Part of a small language model's weights: 11 layers, RMSNorm before each block.
Each number is 200 + 40 x the weight over the matrix's rms, rounded and kept within 0 to 999. Layers, rows and columns count from 0.

# k: layer 7 attention key, 320x320, rms 0.0832, rows 138-148, columns 256-319
# q: layer 7 attention query, 320x320, rms 0.0821, rows 139-148, columns 256-319
k138,212,211,173,180,208,161,218,222,228,119,192,241,208,229,195,233,192,225,320,221,217,219,191,226,230,206,203,250,266,234,194,159,192,158,146,177,229,154,175,188,259,254,203,243,177,244,241,173,147,250,147,271,232,142,196,167,265,179,251,181,238,191,283,195
q139,235,209,233,166,197,201,254,205,182,155,203,161,168,242,292,206,266,180,205,256,231,239,260,249,166,202,199,170,204,200,180,206,193,213,194,221,218,167,179,185,221,220,227,191,198,195,206,222,228,221,239,265,201,153,172,131,174,210,184,219,174,123,202,252
k139,146,234,216,226,184,185,217,229,143,193,152,264,172,230,229,224,185,189,171,270,199,251,222,223,172,177,259,271,218,140,195,154,191,211,144,177,160,180,185,273,152,203,141,232,208,169,205,163,258,147,175,211,168,168,187,196,259,164,195,165,89,215,286,200
q140,147,196,180,206,181,213,205,251,221,184,244,164,169,230,183,175,185,154,179,157,197,223,240,346,158,234,219,149,171,222,302,239,205,242,168,201,245,228,166,231,159,190,229,230,239,183,180,200,205,180,212,183,120,212,211,153,176,170,140,212,235,261,161,264
k140,240,181,158,232,242,241,170,240,232,213,123,198,154,237,180,201,206,187,148,212,180,211,190,246,208,168,268,259,106,169,226,207,186,188,216,130,220,239,115,127,154,189,104,222,153,133,144,239,117,194,159,138,170,175,297,249,250,250,185,224,161,252,169,147
q141,196,207,201,130,238,228,154,222,216,216,193,132,116,242,126,221,191,240,162,243,216,285,196,214,310,316,261,205,160,202,172,210,221,245,172,125,102,225,149,196,187,182,229,196,173,197,169,277,224,254,205,209,226,270,220,225,184,174,201,212,205,315,196,256
k141,271,156,155,260,199,196,219,241,190,282,115,182,180,253,158,160,232,258,213,161,208,231,267,240,228,180,245,248,229,195,155,208,247,225,213,269,224,257,257,166,167,177,258,204,156,205,228,241,268,182,193,152,234,172,269,207,195,243,241,197,219,273,176,222
q142,231,157,178,178,274,147,222,163,201,215,178,159,217,171,105,241,231,256,234,187,153,207,227,203,208,181,235,294,161,225,161,116,241,192,218,188,228,222,259,188,207,262,157,224,207,155,250,210,201,202,208,177,192,237,206,177,159,260,196,181,232,227,196,198
k142,262,147,175,225,195,185,166,191,232,257,195,132,213,136,142,167,167,190,235,98,171,182,176,209,280,174,177,207,172,219,117,182,201,226,239,214,191,243,246,184,170,197,178,252,145,149,131,278,238,242,148,259,201,235,207,242,160,242,104,188,250,158,92,244
q143,148,207,221,243,250,215,236,181,218,214,182,212,177,208,197,159,221,219,144,161,249,208,159,243,176,198,148,240,168,144,194,144,293,136,182,203,250,253,226,240,167,243,224,208,134,193,245,227,141,219,220,217,211,196,219,243,184,233,148,167,195,236,175,216
k143,227,172,213,213,193,151,211,231,230,204,238,179,217,196,151,225,248,188,267,185,199,145,92,204,208,211,211,161,167,198,216,215,104,166,217,170,128,213,181,183,234,261,155,224,90,234,226,196,153,222,229,134,186,168,238,221,194,223,177,240,185,264,291,266
q144,185,201,211,235,158,209,147,247,188,181,184,209,212,202,211,213,183,205,184,171,186,200,226,180,191,217,195,126,189,212,220,189,234,207,229,206,142,173,153,94,157,196,128,255,156,200,169,218,141,148,165,238,210,184,159,208,166,182,218,207,206,224,244,247
k144,211,194,181,212,166,250,189,166,213,138,203,213,232,224,245,129,129,195,237,233,220,193,173,182,183,197,228,168,214,125,198,194,140,205,209,233,217,113,244,210,211,202,211,181,174,189,217,205,127,204,217,188,211,241,232,156,151,177,226,226,214,214,165,262
q145,180,148,214,179,187,211,207,159,180,155,181,271,164,260,189,150,175,138,180,172,140,200,211,220,224,191,262,241,179,221,198,195,128,212,156,206,168,245,144,259,224,203,246,170,197,237,229,232,211,137,200,152,166,235,198,135,148,171,133,179,206,145,209,105
k145,192,155,189,163,174,163,156,159,125,154,187,220,194,158,124,73,227,128,125,200,189,187,164,184,228,180,171,193,163,266,162,217,197,252,179,225,231,163,251,189,162,202,126,181,194,182,216,169,187,178,225,259,251,256,212,144,159,109,138,168,185,268,196,215
q146,189,183,267,215,274,233,240,188,283,166,183,201,147,269,113,244,224,143,185,240,124,206,251,217,221,194,214,205,241,233,164,243,194,221,177,209,232,247,127,159,194,225,233,155,222,146,216,224,157,218,199,192,167,215,232,219,223,203,111,186,139,201,236,187
k146,202,142,116,214,168,247,215,240,222,220,203,103,162,169,230,207,232,181,113,100,240,195,195,228,224,186,203,221,206,171,216,148,150,246,141,224,223,301,229,144,213,150,201,239,221,178,214,228,246,199,252,182,176,269,165,218,187,169,179,147,136,268,65,141
q147,270,245,259,216,230,172,194,165,235,149,128,286,265,192,267,232,211,189,231,236,217,177,224,215,235,222,178,189,245,181,189,166,198,233,200,209,145,244,194,258,259,184,167,191,257,190,200,234,211,185,237,186,212,250,194,197,174,232,195,149,230,212,143,209
k147,192,135,134,204,158,218,222,212,264,195,203,223,174,210,186,173,180,289,221,221,232,199,235,216,218,140,220,219,202,228,211,170,205,291,188,264,107,140,136,193,168,215,187,164,210,228,247,238,191,237,184,182,254,249,206,233,187,205,233,217,200,263,299,173
q148,145,137,219,236,212,200,263,228,185,230,104,257,207,208,266,171,222,205,129,264,246,173,173,159,249,173,224,212,208,166,178,224,226,224,211,205,184,197,207,141,195,177,156,194,265,168,216,200,170,246,216,176,193,171,255,206,182,176,237,168,246,148,247,159
k148,107,152,167,261,131,185,195,164,93,152,153,297,205,223,217,219,175,198,196,199,229,149,197,158,205,150,184,156,204,208,179,247,167,164,216,201,221,176,141,156,166,182,201,190,266,252,139,206,214,227,173,192,134,159,206,299,186,168,166,185,190,197,153,262